{
  "num_hidden_layers": 18,
  "hidden_size": 256,
  "num_attention_heads": 4,
  "num_key_value_heads": 4,
  "head_dim": 64,
  "intermediate_size": 1024,
  "vocab_size": 4670,
  "hidden_act": "relu",
  "norm": "layernorm",
  "norm_place": "pre",
  "norm_eps": 1e-05,
  "positions": "learned",
  "qk_norm": false,
  "attn_scale": 0.125,
  "bias": "all",
  "tie_word_embeddings": true,
  "parallel_block": false,
  "init": "normal",
  "init_std_qkv": 0.0312,
  "init_std_o": 0.0052,
  "init_std_up": 0.0312,
  "init_std_down": 0.0052,
  "optimizer": "ademamix",
  "learning_rate": 0.000771,
  "lr_mult_o": 0.778,
  "beta1": 0.9,
  "lr_head": 0.00906,
  "warmup_steps": 523,
  "schedule": "wsd",
  "decay_fraction": 1.0,
  "decay_shape": "linear",
  "final_lr_fraction": 0.0,
  "batch_tokens": 262144,
  "max_seq_len": 512,
  "doc_mask": false,
  "train_tokens": 1031000000,
  "max_steps": 3933,
  "dataset": "wikipedia_en"
}
Each number is 500 + 40 x the weight over its row's rms, rounded and kept within 0 to 999. Layers, rows and columns count from 0. Numbers have three digits each. The size before them is the row's rms in percent of the matrix's.

# v: layer 11 attention value, 256x256, rms 0.04, rows 140-191, columns 128-255
# o: layer 11 attention output (transposed), 256x256, rms 0.0324, rows 140-191, columns 128-255
# q: layer 11 attention query, 256x256, rms 0.0574, rows 192, columns 128-255
v140 083:506536477480518397569484474490496506569487560514452457374486528495519494517457447473515429505537474522522517519457535474395509498531478496492504466469523491572570544417501569480402543605460467466527528551526523549524463500489447510496486432476551514492427491478514449484570533549541546562534483487468506605500468523524476520507506482451466442510489537529486512473510437529448539488488
o140 076:527438433515440520493500507411421415559517492437439493491544465515462529493489503490507584458496512506491485557517539425537424548554502487557473535503586483500543507524449491493446544535486466527436527524521449544488519494599537475460486567467533510560456472479546511495472480524499524449514490564513442469481510510471453506449511520554464648464562424524569505525522481563486431566511
v141 084:592579478425490509495558452549474498529574493402485508459424444506506489455504516490478412489463491504496495442469610478499520511480555461428465508557511508569478561497558509541460503464459504489521488497575527506427469501505490546485499476435529509517517501466536393455529473578478503497524515536511536473500456479460497495461492547498538541511451503486447616541517470497486440567525
o141 074:444528521503493483535465521511499495530564525488479539485508460423514509450476523481548547537535521419517455521475477518539463473529468511496451568467552459493496569510424504548493515490552514478426471446458458526530534520534541550540455525513550482481463435474541524572568509462546510563589491614440507439550478523512489427455410515505506519503433405479507461522475431415527440476541
v142 084:493550491499523471593490458576489537498489505515464434547486540461513506447571469457528480515545520509520523519479504458501506483513539552575522499512488544543477529475508543560487526491488514534522507519551490504459469474560450527543453416453509512474502481537540513521581491488536457561523517464533549528460597524479449512582446520570491502496475533513491555542550508483499447564521
o142 082:515491480503454472456540499526480357574494494459514518491515421508449474524531480507531515499530555440494519516488564476529451508529533467469499497495555501522503515544472450490499582468531504487527523470454543534516516487501513462473528516486517514415431510479563489470477578508516483525456455576545504439456517512515428495518392470464508523501464446455539486521481529464457516528541
v143 082:506527468425502518543531431412506500508521525471466569447524521529509468497439526563533474462439490438503526506432514494508477516581511529493410462476520444518511477462491601459516413531499533484507520572497500483509478487482550546501501555518512488464486500524548459536467467482556555625567449474517505474534531461472587497438463532430466470458503464453472526479476486478431491493532
o143 083:498481507523517425535438464493546555497578462536472466460491475419557490513507494516506519498416539445507504580446488521533510495443460431560506529548552415571486494395520504538459473459538483515433465433534488559505488488543481477532491544427525521588458499506493476419466469475486536491524546439485497504519427483493558494456512528484566522462562474474553561505480484519453461495474
v144 087:520496462498523499472485460524553540557646464461523567506472497473471523499512482495476523497510523478482493419551494481539540511515507492490461545490526575573450456496502471490445556449477490495484452615487524583532453465538520532529525543475527468491422434399515529471440543492542531434494507526478409542488520572494465474502499508424469485526440456487388457434447523517550524504587
o144 081:416484547508491437429496545605480571557518521485554508482526498518565483446472485493511513499570494526412541518497441494541442574538518556419569530437497490510492485540477539514552462461468444493517501492501455585567502498509489515518491524468493465538527519542555493544504438512437475487535470503458468546508486437515535468486542487485493575397409499475434506464504541441592458505459
v145 082:524463474521558483427559452486506582451492465480529496525531563551497600487534459534467486477419530487489460533442596466438503550578573495507448512486448397519506517489471516572524562498486492537558529534454508508547516490517614497556521452507551547502505485548495549488525515506491515439477469460520580462465512507489546512553500422561486464531429447515472467447513473500414470534515
o145 079:482548421525543507466513438445511459531498519456448511463567462478535431501562466535554489416486486504489572448478501504471487492500493399506485519513546537501552486542560518516464547502529460503478442477592551533452427540516492470551499478487560505460468503439573515544480512469444507492514509527543538457557526523503496502480512507462438596482530487496522484614418473557495463444508
v146 083:500477536442495541542547532507507522432438509494478497529518538559463553540461442502527474488465465484527458482454545470498461411540531507474500491508502461470485508512502506485515500493501517506525493456537511507492518566536552540522520540482548497451602541471563446554538482493504514498453544467417539475530475449545512526410552543497494549544526434491541527557505511423520489443513
o146 081:474459468494528518522543484471557459444503528512475438525507456494482500487518511482458478523447395504497472549491518493487583417407476499529474505610517494492459529463486491469413465516528491513570520487439568456484559517527485549513522538528514525468486465460537574496480546524606510549537567556499500505489466535504478450491491506551513465561472534515576515493537586498420464507507
v147 083:551492499489427513517463532519410500500561534553518497430412489522561468530472557488460486571439482515439531480454547470585520533532515493477480506502386593482518544512549501535470533540481471475434493539435536504464437464552479500505501496422460468467509499479498534489465546484505482459486504465510504497408577521500420553428454504545440535520468533525522522522577538500473534448408
o147 079:521485507515379485439472528560499451524497530447521519559500532537534534416595417489477520477531526500437532430534441582482441544476510576456392466512552501529498514547470463491515511458474488448592524499523485520518534508519504501537457482549556487531455486472520466488598515555531476493494469543489554485524492529463540555510490581511496442518472475506453414478460460485528480559505
v148 085:547432506487493484459514494530467445515487573517488535482488482481466513477503518455576439443469434419543533516467503466470510470411463509492494555470501456613431578445540490488486457507536451492462548549509493587439478471518478479472472481504507484509480492484456442557473510500459469528507528486530468482519477495610502499480439534482503489542531461533443505560473433503472451480492
o148 080:542511467491501514506472462459512426529519495481444452447456441529420474509496503455538524540462496477511419552520521517588433531522528509558501504515537478522460523494512517575529488499521475502479584460466512481472478549469517530526458525437581420448467486471572479512583491551532510499466517567499527466514569491526510428511455530421509536524525527494505498542537485489472467602471
v149 076:551530466496418463508535482553525475437530524462447469421526495492546493548521462520502518521562481485476552481520496492516462548512496556489491540504432448456499532580517427518488467545534456493542476521514515458468541522551544497502542475460441414499554554462530560557466551470497579455516452529435523505535479519470575491475510547558483533444519540495585550449531497526465487485584
o149 075:528489539456516444480525496534449505417523409488469516492508559501547551500496538490504559486476537469524460580472447501501503478530508468459519511474498528464540503529577524491481535534564514441520575504537498504452430484466503491535477548481474568539492499499494511435466512508446581433490475458459462485494511497475574585508468495515535511525487406512511433460437529581555490400472
v150 079:504510441566561502438498510490469468530490481494505408487367526528502495543480478475574553453544466461480527498509458488478451489468525481531457512560466470575479487479521488567465460491509419509508499423603508457449488498506528484469523431464476492484498491517501516440509534553460480631510497531517522555539473481595513513546462521421505451553505508570491493519555449446539473545511
o150 071:471500506494467570437485553443469459583513468500520482455521521517447524487519513493535473514518557515521496481478534393589494516547577517485509514527492498482542535535561485534471561464480532457490558436484508516518593503512533475475483494466499504411445576538493538586510493482525560415500483510548477469490553553497437456513412539468438547499512542445570521443471531434494591559495
v151 094:510532467507482506515482490553531494541539494484487553502432524522521529460455498441502427509566413440491501452493533522534505557521508469482474484534505565577552558447492484500395493556538469532460532521463510519592458470515442524564514541500556487540428503532517473566503530496472482462488397530512445443502500542487464464478459448435538575503438521444484604524498481454484474456579
o151 082:493512490523440429500473461572495522551535506420498549564480433521494495425468490438479453495533444473447485524561452557506449518501507535467492550502483517481475483470515491567547469449582544522476500521483455483543525505506490561504438547459483477550450508496544481608516502474550485484551525551546504494496477499526523459451461489440453541516423484552481551457547457414514554517427
v152 083:430465516500461470513469522505522475511545453536565557448528463494483477530506474500479387500536500557492501514363441491564525560560549551488515465526543473577492517518449540562520487528490510543532502577504532510469430500445434514487450515524509408521502492515530525503538563474506514433518447501477493469525518542504474571548524508469504488423524510576454504484611466463513557535545
o152 075:568504458520464465446506468557461494535556556439463534571510518490531433441562436479525487513495508478560534482555510460530461432520450474480512550524542576479494446444569516525549525516443471442534452478477447514555489540578502510507513507468510521494455463413481495546469514495540434447523469501514514470474563501493519461443491528495454570501481496516438542503488473500540433548418
v153 081:570564436459530499466523458547496518492508498468555515523494464504491430533558494488467474463498471569545489484499501511521492592463559524511473495564510521541521494530433526523453449501532541511507461537533500503528458531468507527457535451542487527544561499447517495481513493486470509566561436518460460462531482469580513477458553428514468485529489512539491478456476576498519474447516
o153 073:506482552457474572558523584482585557505452458493496530501495517498484508513432493476507456548498395517462549516518543499519506477465490453521524517479450442436524527474489560449528488499466385526456491532477402487443519483501539481533497524494533462545513503581565533521395464473473474532529453465451561514502413520489563523472594499465573597463482422474518458472530483464483491538551
v154 079:446491501461456491525541533563574487478551475523524438492554517495554517514541502460463380560500537532468558473504421504460499485509529478445502490467459480525488491502547537499455419534451468468498555552470516528577519475512463517464518586535501522461415459530523461507440546480537522538529497592455493560555516560461455472524450496488525530453441575419489499558507452434514493468584
o154 075:550525490539505504485497454540478485533608471457481550493470499435503529495588514442419506497498450500502490517459530543464462520513523485496480585508537448552528504506490542479450511492526466497445488565448493547513516472493537538516499542466493475534546459468509485461494446507513540491595429548501494395457430503533518453505457557434461553512510467524466561467464524528568483522393
v155 073:482531495492452472548554518509499418486505543531520499486479465456517625506501503483517492488487501577457518517466466489525550547454557534447494444501457454524420533570514491525532442528435519470482476509485559474454526465552435430549489551554451430560512539492586504499497500457496466547516566507507409527543576511469504454586541482474464519504525504506521485445466506515497499425438
o155 074:495512498474479551512528456511533513497534532525475499526486504491593450506434438451491529510551463599503491508463494524547469444555515552480460475471530482505574494561466504480539561519453421467500503583538435493481557512556453470496521467458487512485560470474502532495449495507482439472502520430464497529545433491444560497472552445485521513569515459566483472498561525553513535491465
v156 086:494502535462535502459554459528484528481525457502375526482520505536521520472503536479454448499462491474512526492363480530531485481487538491521475484562495477508461473517506458496540588539454539471548485510495442493599488457469479482430448502521497532479433492532551587467439475436537465503447455478496519541569498512536536534468505451510474551491432539577477483483558459518443514524513
o156 073:463512480554440497477490518557418507473484529443483483543468502421521520535526513466577433550500564612435463528576479535467483529514498519487508491491548511479555471457489552502540511476553537488452470409504561526459471481540491495551536470395499518504518438554604443454502475506539518495520509479468573467521504479481510477425535527573523583473487380473503482618403431518463511552464
v157 087:528526476432565525485426439501511505575434405610484479454542480505496478513521452499515518477500552500502498564524486541484459468501502485503530488476519576515526466523478423497461434434523515482476459464524462482472511525473513451532586537526470506472538508518451513493556572481468430462458516529461482511491459442493535570488489489510526483457545517502528475546444606555507502564532
o157 082:530472545477544521546516536475438548471487516546494546519549556514457474460468505497475533469471498523476534473529535484488518509539497474537522446573448427502513477554482508507475452499461542489531542446500569462475441478440508470506561440543414490472584401473453498525547507507482511496543520462534495568461537479518450481493508506510525446505547478446487478480527498504443509492550
v158 077:568508521436458499417508503507457442494473531486556495485519474503497528549501532497470433456511563504487501535437531513481530533551496530490514475504563502421460477451491491462531471521485523536447532534496480459462448544536521497541456487458478479501513501426517464482497586615471524534522428460521518514467483466542556472481517523465499477519563434454492473465506564498432557530520
o158 071:464482442466523473522543567488502469528475483590433583527532497451534460477569482573492479505458483572499472536581409491500500509490511455479445486492462532527468444423516418470473444518440449571557501508502530576526514481482534484550541530504544482458499487528411514503509516505509547490508499421467492572437529459465500448494468505528520522463540452513557511462515494548533416467490
v159 084:488560516497443480540501525541480473537494503479409482461542518539553498463596489470519453514477445543497544366567501553555544470488495460452526518536490481454528554428468493460519486488396480505502481535497469539451451477496487510536406517523455550544518511441433473567556543488497498494472480520535544463485549521476464475518556488499517493504474538477438507527554482426497542412542
o159 079:538578496515434459514522485566514477459474445520445482547513526487538485527478532453494509489481465455501403536520467513462476479540558527478537500452550521467536537478476498473516396474532564566399522516451467580489480484461473463487438521499454491515489448481535460474440466524559507522546462599527489443571521416449494517527509546489504541457458482546422573527480449470578527476495
v160 081:421486488516471517547505499494571415449470609488534421497475482442489470468449498507497445500485498446449494415520494417454531519575402488518489501500478498465571572410451460463540520469453516461497509556472546457444528513483482463495556460505522512495537494474596512532487503482460489556462490480466491526451477482484534497545459509588558489503457540471527497529494459563473580571458
o160 073:499493566473537501486533429498518578563485552580438527443480534538458431554507501506535575474467405473525529525535524469513534455472438494548423478494547471506422527582520503531484478498562533536508504536488510465479504419537505457453483509443610489407447529500537437440530525447543538544483535446515533438528479527503482544408544447526481492527480577553513485462493521550453507479564
v161 085:536521522493531500547557505522508561525476576481563414546520520518469505540496501493496569502549458570463416508556500486544478558473498502499475429484507543461480430477491461492518567471501513522514533479530457453497517545492417479516477503552541496544486423532433516446561526482536474463476446556473564487470502550531529482486460524510452511509496524449492522503551559520491532509492
o161 075:498526493492541546464508544495494448542441513503479518548453485472498550447461504576509551632491540556443481479500501531463614490449451530473464496481474467490455483504454505481458453428485466513482574508456536475523517501483434458486518490562470505419450540478520540541460571489491528468578506517477527509469495482517437507526542502494506420433523444517535452461536547559504528447533
v162 086:486520468472482441527459434507525467546462495458505418522519524508515420482507504509551501540493482526514511430472545546535518524559443483548459492497512540489567588564515530533431447506548519502496538494535505539475529473512479507580493538498460448518523495432548520463484550543484477485476565525512460438557493519557434572534500529477478468549530465448438493489545477456522484486565
o162 081:551471508552512455550513463575519448514495497443466504550559475523501510428537555434440544417539462434510481594438520488473549462522530489442491511500530562491438513446510417507492523506499521572493532538444485516544516457507490524509463466534465427416419522434536513517536477601524476504528501552516450501515507422478484466469452521477500592483404508468430563504460499445440500522506
v163 075:545561498541432424518494508517478467567486514496415447395493463495473524481524474483509548430546503533515500514550539509426490481517561463536492477542479500447542505465527515480498509558536486523543459464466448446513398501480491510476435514494486549468517462517466427461498464536524481512552456544497521458430477520540490449496500517420485545525504423500505441483553476522454501445499
o163 076:464532407447492503532490547458500504483552476480462562523458470500491508537509534455558461464529451477513532520435482504548475541556419475529532517547524427523518553398491485588479561484517530496474564517521476526461530532525571432465518491476516470452478544465590575555444430454447490524549473580498453488515588548510580475517522527495515602506466544519517527486455465517545513501502
v164 075:528530519533444477487518447481504523520443524521530550449524484500497550550523486516520504537535500454496510530514506474483449474458515431486478485499493506484490485468513395479488463437431508473446540544489483505465491476509468484495528537505482509557526520419539515459505472478508480534435520496458493498464531452482514437514553495433479462486488536484567520487481588532489444479421
o164 070:496533485483521563490472475463474482468467556527533492475473546497444464545434516502540545526528523533529504481494450411508493474516489585524482493412498522509435447489516454511533431479432539558514530555471445457532481452450485481526505472555458475577521535514466510537461508514471457463512458517452530538463469456538449583492502536482533478623533515564521434486522469514484487507570
v165 085:445516481579479495501431515457557506513453462513435453527456480477502478588485433518450550488513536473533467461449559503517484479500463491461485480483512537441512568546488540512514487480444423505550531441564528483480504483502522517488424536501548456506595459494551507563490509470477500460493507481504540507514472479502481588449536509435417511508507515549554453541484571452437519497475
o165 076:477487479527504464492476550495471500560493447476505530545505516489469444447465516500473491515479470405523485567502440471393538536524508426510455482587420539503526466498547470584430546528498517504573538453508519462430474519510571494513435501469553560459536532527527523417527481471543550513529471481522461478505530465544496466502489521518488507519449523565574515524554538486476529525540
v166 083:463547548506450482540440501507469531488463403481497432523460520534455563496510517517478463502524471529512524517482371454418497545589537503507451475489472516564472593465531538559506532531445445533527520535507551555463520501482458525536487466436469443469516464450541456492526551554549412551560496567466408521567502520468442536542483492568474457424527534541546486463534509493487492463583
o166 077:580487427585464474456474537517459413507548517458401511541519425486482490446515454446480541484511530501540432487489516482540471489534592486508485558556527570461524467513445485466542571572506553460479456521509484472431587546597489484479465483534532500474445554467507475514469522537472530516575468562507484420488515471473508517501404504536437599470477473499495456495493485562483534466526
v167 079:464496482518468476496462471476489468495527524541473534517483474555476524507508521572549456463506512568466508533446522553530451545587486532556569512498575478459490540484468519520446543543524581535565501522537485591485530478507451556498507436450483541431576462522511495518517492475487569405525512518528575484594424542516492530573511487510443521531450476557523515536536518503524479450492
o167 072:567538480472544495586516466485458470465479465476442490503530489475533540502497436474488486494446546444494490541556500464546579499523538472530474524537486543535476542502496478470589484523515536489541461479504553488515497566545527499500561549482489508567504518481460463509453549497573526522504504515478478551514523475526409455483523450592435440535471534446492483555571462472503477448493
v168 090:604526438478495443515574548511493524510575445503482533492562513486515481523531504523504428567504485545498499458467512469473426574509559488530561533497433469477446509552545572459472472484459490516540482547530446532529473487537526471546446472484547557527481520530556466460491496491467483456575441535518547542475440533485437468472534489512520519464556520534520450439467485514559493452446
o168 094:443525494576432539490514525498457462463501512444473483452505458506543434504533448460525558515467588522453526514374477540429461465507488505498540517480504473523530540528474522475502555537504472505487489594580490577447559596487512535460519515492517554522482500424479494499510497534509546541539459486456467426466506509479568464541477575482487634532504449511414473482459444505521442435512
v169 082:498501464401482480448524498494575530456496450479545511520537461554536507485530517490462501500489476460446541544387454473504454427503495490524478535494466511478453478470518472414427461509532517524439489596487516468485463485516498495475459470560489478500462508515635490518459451515500550498512492527473517518513507591416486527506472463465463550516599507493459543485474523499509486475494
o169 077:503455534444505465511493469569515478522582460445555474457535492487594499451544459498488476496442561564500527517513463461511464515527525543474471494521523443469547511504477465437521433514605523506584484501527461485585480441528509466598507502493406483542560469525403447534519456498522557517503497500481497492507501487537511496455542444475583537547475527532511507495517512451529507462460
v170 075:490478535541542558419541512549554492468459463470577592474434434474506420518522552442485439485495483510473504471507580457529463478491503493390503492497484460525510519478516556446480479578523556508492535460457520452435403509477507503539504526499451469523487464574521535469472547484495469429498480523469602486456534504469470531421484485462466499533435564460483486493458510482546444463556
o170 066:515485546490453438442543404529573522525497454501473571499486469532539495517519469544512460558561478485524527476507515471426467470516445542439543513460538467475497494532539416552544497509536475473483511543490479532569449533507482527544465500480490579559559475538442466519547483541475485418500508480543537461525450486593574475565492487440572598513439462575451522496400504477478541504472
v171 077:459430508551481518455463510507528474508479542499521463525425486475481473479542477522539535512500495448503514493540494500530500513484459498491490452532470557660535520500463410509571435500497441493482499592494526542490428496482595520580527485507510526549460478487434491482475574508590430502535490486500464508463543560522460536592589498528482498503575603482474510443491442432480526474494
o171 074:565493445532477549480523470433580502568567499482519473455484473439488419542508452524557494466487538491535497483423582476553486527522537485441488537467508549522479491469479602453514451541470491439477525486439440515538509513531471473466443475527498583500487555391555402495494475494457478526483502529545560446511520504505475425538440479418444542455457475536486460479514499441539543531479
v172 084:533456513580466529467574499496553504503492464496477533494522512550510486494574481529510496432491459411462514488507464463499524494501441513447471422559555567516522435516469488495486540472532536525527503542467495554533506506528481493510504537488507516507461430440367532450524497437509529474575522473445494493462509506468477508538493509482557503460481469470510505434484493544407511508494
o172 076:485570538453543456490486487548525486460566595522479544467502485551537534516570470460528483509453477607417496495564493499558499484508480514526488539437500529505391515478484551463551400471491451472532508506498512467561451517544452490486486473493460510460556516519568467523494483474490466476451503508516464508452536459531524516516514460501513469442430448532441497484480507526479485582479
v173 078:530499585536545502528489516491470505573446501495504501552443491488515497578433447490484499482529451390507534501563509463541526441410519472500510451434466511531522423532477452555527552471453513512461503497455563541542498500478469500522516524517505484520487519491535504478440492552523422514513501501491519575517521478527456507484517508568515500480552504568501530523490505538487495489418
o173 070:463539494465492484491498526505517469453446567522504501509554519509485483513493442536536514555461488481560555539570522539518478485480504466552434561480579522523549517469506419419466407469441464584540490512455451498488496481558422464421451502535442541456515511527481495471548510486438446495541569498549492476448485442508451574504541530487492493483475504503539490509495556437511508524470
v174 089:539518494432520532551453498456426507524398542466499454538535547481516505441503489492523451488438471481506441463550481544514486586538484518498443507459465430434499511488531462476500557550521546441515551470519507466498501558486480563455457537480499461497561535564570456523564409530479441562565508460468521478510492511477550488533462485461499497487519447511488445474479544527554491451506
o174 074:509459484522509513518511512546535477448515496497466450583419448558519469493443566471454492466483496554423401519442530540551433447463442541530461506545519492552499526454535498497415541536535498500527572508433521499521524442458430528453560469546535442495513489545467581518434568502493551510462527451510461477533533511485516466510503503480563455479467493449540495498461543534473532531577
v175 084:496492515456466466514535502502519495528461502503448471618504478521492412521452461509428548476499510443498446480477471518554476524466537515483444485557494480482500534432517486514515470471586530508500510422518504467588451538470526510499487551524494533473551490510474510502487522543490477418495503533432540568465537423523433477461486460554535412548499459463520468509475540500443471529587
o175 069:502512494429572490476498545578490518437428537481468496533513508489433453503529482481420486513560494537504545476479463518446487542469504479498511467516417512498486442475522492447510461480473535556513485488497526428539478499503470474460561462536522472437589546562515516466492499412504459557534526484538515565467505514509528548571528468462565495528500559478493475489454545424514498521528
v176 084:506494522496490476476529485490511499447492499523557466454532539532528506492458484480460380499558489439507559553561520476558473513487495533510517507571598526540489456542458459478503452570501571522456486513564552515542591499569479526499471525529521559496476461443452480507509544481543465447497496462496516541462516502512540597478612544513486497488481516419545470475470534471539528494401
o176 075:483437569394519491621525549583485519497428608507450475522495493483494455443569493543453535516480397501490512449559445494481534514497548564478531456455569453472444520470494524435558461584504425500514522558469453496541496478434393493496492513512470520565459465493500497494539509467508475487440454543505497535492547518504478519490455503505467523515489531552476519495501481493439535510542
v177 081:509447507578526502471415486516526424444451544468487515533484501483495556482431454510565437483505461523440541583507512499477521488405507494511424545517536471444520523496500476538503522515525449524466479512467490470529517591452518511482477506435466500492508512479528542532466548477516463542525502470609504498511497540566389532507360504524447443529485541438536586545487534486545531554536
o177 076:520506542492521574441565534420560484517425550494484477517458544511480493460474466440516486468532501410615455514525528482473485456548585399506504480478532503518526444539482497515487490553522583391463531499454496403539495375538480463558544534477539505522522567493495456515545457530543538489461581547506521469516543497482517534476519439559468519459553496515473483451468466524447552514477
v178 088:456505578462542502523467547567466480448532487503476467504434483536487488489499548471546526474511470512532523467542526498517461442559447515533502483435484509505561534497447481527409508400427541501565532496544516504508553522478473509526476606512474523523508446599514491535488556490489510536408482498464553443549475519536480561475493478573473505573421443492513560531470509426519569509509
o178 075:556480490524493466547539463535518525525443530488553500538518551491497528398481486464528489471504503499527489470491538539531552469480527494478438526527491512561448567528487419522475488478549514504536537534451487551525431416565467520489457536431489469435507511534494542495520474560518505454568514595590534443560438480510437518478515487540451441502430491496484522487556549500466480515497
v179 078:537473551461478499551524439504555462519555516577538487495470532490581490596489462490469409499530429501486507477491492509569459472437595506477435533527514514521494476381499468416461572457598545469510505521531485484494475537543470484539479559501516465574510455500526503507488421479578491473538467504605488433543561490493510484488532505470482526499473519498482462523556443482550522517587
o179 075:526508448458477520546462528551497583458493473505476504478464457451462527513533470450519409557482576446513496545599445459495477525484465519449477525487586410569514448484461497517590445501519532474513459474500491511555468495460524484488539494415525536521534496533568458599515501447539475511532479502524501519501438484486471558534485497474505469579511473506534508530437470486441437472511
v180 080:451560484488541523491509517485494518496527363502556516506502453489495573514485572529561491479535495470531542500460548513466531501517477517478443505500471464479456507439468408504495513497444479522450471527538458495537540556458550560525476477548489605498548485509490551480498495520447576537487497517475520501605538446511497561578543513507440481514532447512506475517514469489567469475521
o180 081:598444498484533536511512500439524563437511517512487505507543458479515455480514528597552501520436606540517466518454450504570488517539510495443500480481429449467501488489604525469546508422492501498424498487569443524431513479504476512537477464557420554550469547522452458504512507516448510481574516511469505541491503517507508503539563492507519485465543571403495464562456527527494466449541
v181 078:536555502462511464463490499532441504512526451506530440506576408480478535483546570499533444480444517506465450439517508494483434421451472511452589503533483396448541492456542500492525515444526540495509534573504483574455415550445487500514527454532513448461511517577512487584490578422552515433565518508495486501538449518504528475448530547446494502412536527440582550561543505394509496529524
o181 079:556508572505518608567516470556530466531512427482510509528552536483483476494496469481463484507497483520573520570433493443520505485498520559503578538527457504536501498549582528505464444495473454450498522466590454467553565465534474443501537494565471502491472384503454544475569578566498474459543488508455532537501515542549493496502444442508515477433486446422428487492538538433472425486512
v182 083:492515477519485503522469547467490513489430465561473455485560503492513471523474505468450461484552510521548541493482569491431494459521451491516531529457437352460488465535554438556492507493464497533526476454476432527503542515548452482475513483480443521535460451505591560476561559502517450546485447457454493491524438475548559550427446523502519459526493526563471495551527539538483538472475
o182 079:523460419471526526501456507489492483554490481456516564574515481482460509444481516496502594490559494541459488511533489475463521465583526464497465370522451567436506500483473455528415544497472484547548559471516460490410501436478515490477468514510459511465514512465488564473465587533525589466519548578553438440478498511585487494498479514497484514540509454524513486460529506559482470540470
v183 077:551469477480520510449480527524458444472462439457523458471514479499507536538487516484503516564517528442531539435390528470505462490489499547523510528476406555568508501444513536520473454518493589502479497559457548534487438554484525481474481470576519476520497548431503501426493470514540469540538482538542529535534391574469458488428519424431494569503462490471556490560483473584449487531513
o183 074:481565482475491525499480566433497472517540594533376527473462567532513523446487495495496449503419530530497508545556462438437528513507491512509505558538517464496535475545444537467505450487506493485479569521565551573509566481450610508535464454495445513420519428496462457528554463528532513469498485478472502443516440501582459478515500480436433485447509402578481523497565473480491446480501
v184 080:514502514496445527468512503508543461519488466461502504508408586558527542477528519441537472501540513508553553415527534487490418444635478537426528522529594475487560514480473520479464559542507553500514487568491538439457436443493443549519492522499501499494515487523438569512555534548514469452500503468537480505508496476471500502505467518474522479458480420484498525502521488490503561559565
o184 076:533549555511516410556560487546541464520449473483508581498503489495518431496507437474436546487522485501532445541589420465532494568427487462471489540559568539537500466548451460520459492507536551498491475543502456488486424524468495515436540533473497482486475423538572488550541458516539481452544462525493461531428563505505474529444454505524512435538425460453495522463463559486505520497497
v185 087:514483542489497430562495481523506533474557491452473522412482477493475455592578470554536490494519521474504491499397488447537509537573522473492515536473500558494537555504449593503458441474465468529492445553466443562479425480468540485525470390479533553489469501531526475431520542485504509499505430475523558524466505532500536506548480502487532529493452579503517464529529492490514415468524
o185 084:449495406499463490499443509488485516467511473468441513473540507420493422511517521451574482480520502472508525465489518578492518459526519423432521497463540480536438448492516537530511540471513545483499522534580519528492467538555587465558481541515538544477460458447528473481493451521533451502470466543515467433549467524505481535485487521492468684484531530515519522511501499501539425497536
v186 079:483499550468412578562443428522449575478498480506424458560522543510469495487475470456510419492510509552516536495504513458448493537594474469527539505570485485487523523519502562557435531565512521480477570436496443496484452528500522522477494474519583469443530444516528499508541609519430458470452518489561559479484527445520440615504440488506480513506494510465495556527515494480480511505393
o186 075:474570430548480527497525512472494423571461517433460485489481484535506520439507517454419514469494530478447467470508542527410545538538560470466459474513497573527446480493481479480478452523499582549504508537423574498517503468496525521472514513451459576507452491471458481513545501496556543527514449516536494504475452557520479510493402524532472549490474465477485578475476523490504570573562
v187 074:490545504508538482396472520528451492508589510527559581495501482499506439489445467542448520394446504530496460448482493528501484473509503522556501535482478547551478494468449421526518510547487495553612540514446465494496468535456450479562542422500505537522515577464471498523535487493541482520496517478478567511436504493421439479479517536497509489515489511542495486495436547520506447450462
o187 076:510521565445527509527541572454541479560502469502487441462542420461529503485580491520529461576505537504447535494529577515474478547535484525516480511462534453454519459534486485410468476451471557597494543532520496534534528501551559462459465537524504437454597515486472472534528511490561459454555453479501482447550482517522426447538537486487547491490469486519473491554454459473560487467438
v188 088:459486519475560492554470485517529536521462480428546507523442504518500490458540478466452504434550477515512500494504476497416534424544483445513485504483475498516516531458540513568477567544475464498507491504571526582468556529499510536547455465512521480510550468466583496516597501490456528484467482511523436516509464529443476533540454499560464526498589462522492531507527547424503444508502
o188 078:486460439561511510454504567471508464555551519457500524484576375499453487474449495462520462470511493435534449553495558522512518461572543411484396561554489485492510532463451450485465522477486540459543503493459479523475469489602465471464503534497434511410414550458563592539486530521493482555550516635563462526483573456547401514492486498540454559496472518533496461533520538476528527519543
v189 086:481476495482436464502491515454505575512449490539494491489437555520491497464515459516477502499495502503481545545467472469533484440532511558550567504499532505607503527488501506490450522487515531523546502477490527443453521439473475497519504560483443469469580466516420442557510483538476537510461490475458499479441490488596501547536424471453538571484471497495569501465492489441536531495525
o189 081:548515545475497466580535465461499440483496529525590489508546486525505475491514513519483571471466484456477470460510511468544442461452493454550449472553510513585430565513503472528464540462481456442564504511435565484482481483485524466472467492505562427516464529519554417539501481487491455517501477555501513535450564543515463516520448551493491488488471538463530464504557578548424514440501
v190 089:546463457445432509477508512539533546466474464477462472567493514494566452497497504547468546482574487492440572522518441406498506452454485443515443539508541552481534523498465540499529561492480486460514422534451442420528575451563494491458480479587481523484466492567526498492523463493497547532489468510594470493502478515525584465517507475498473560497536539510435484529540527485549506444560
o190 080:477459521599499463493499564543487578498496458420546527512485498547485451559531494467434490488522514563491535473488534505440489489574510527415506529507539562525516477465505493516548447438569470501450443485448481517482533514499505464485504524497427511453545521463550490532459472478505492454478510501537473485548465421551442548474444533532514484555466515568493500475487563358591530556436
v191 084:505490511493462438537560539502446520489484509468547518490381464533466619530509532459446548421536510459519461474551601451522475460495475537436489486570478415556463564468473534526487491511584581505502427614502440471494445523492545462547468446522514518485423500466532469503551527461452523464495483504470440499453571523519418527523373546491512542521537521559517538584497491451527476493511
o191 079:436546467440479557444492474547511405451503418455501433481502509463540519463545510527520525566529519514554524524517460502496448534494591498412508529563528492550531472555505492497456493576533563491469480501525496562601409540534502550532531499455549471523435477530554493481525486499530485475516574611527487520443473488456530538466509475485448566529488519528466572472493514482494547549495
q192 104:522502507507406463468467465490454503522496527448473517524554589486513493462551477525475499446422553472524532520520546511530393441508502490464424526530527468524510510430539462533510481501568539490523513524454478483524532518493498480392536546477518519417527453472563518442484476467487578510518481503537554454466493475432479491533562546504557488507524494433573499456447470525517466483556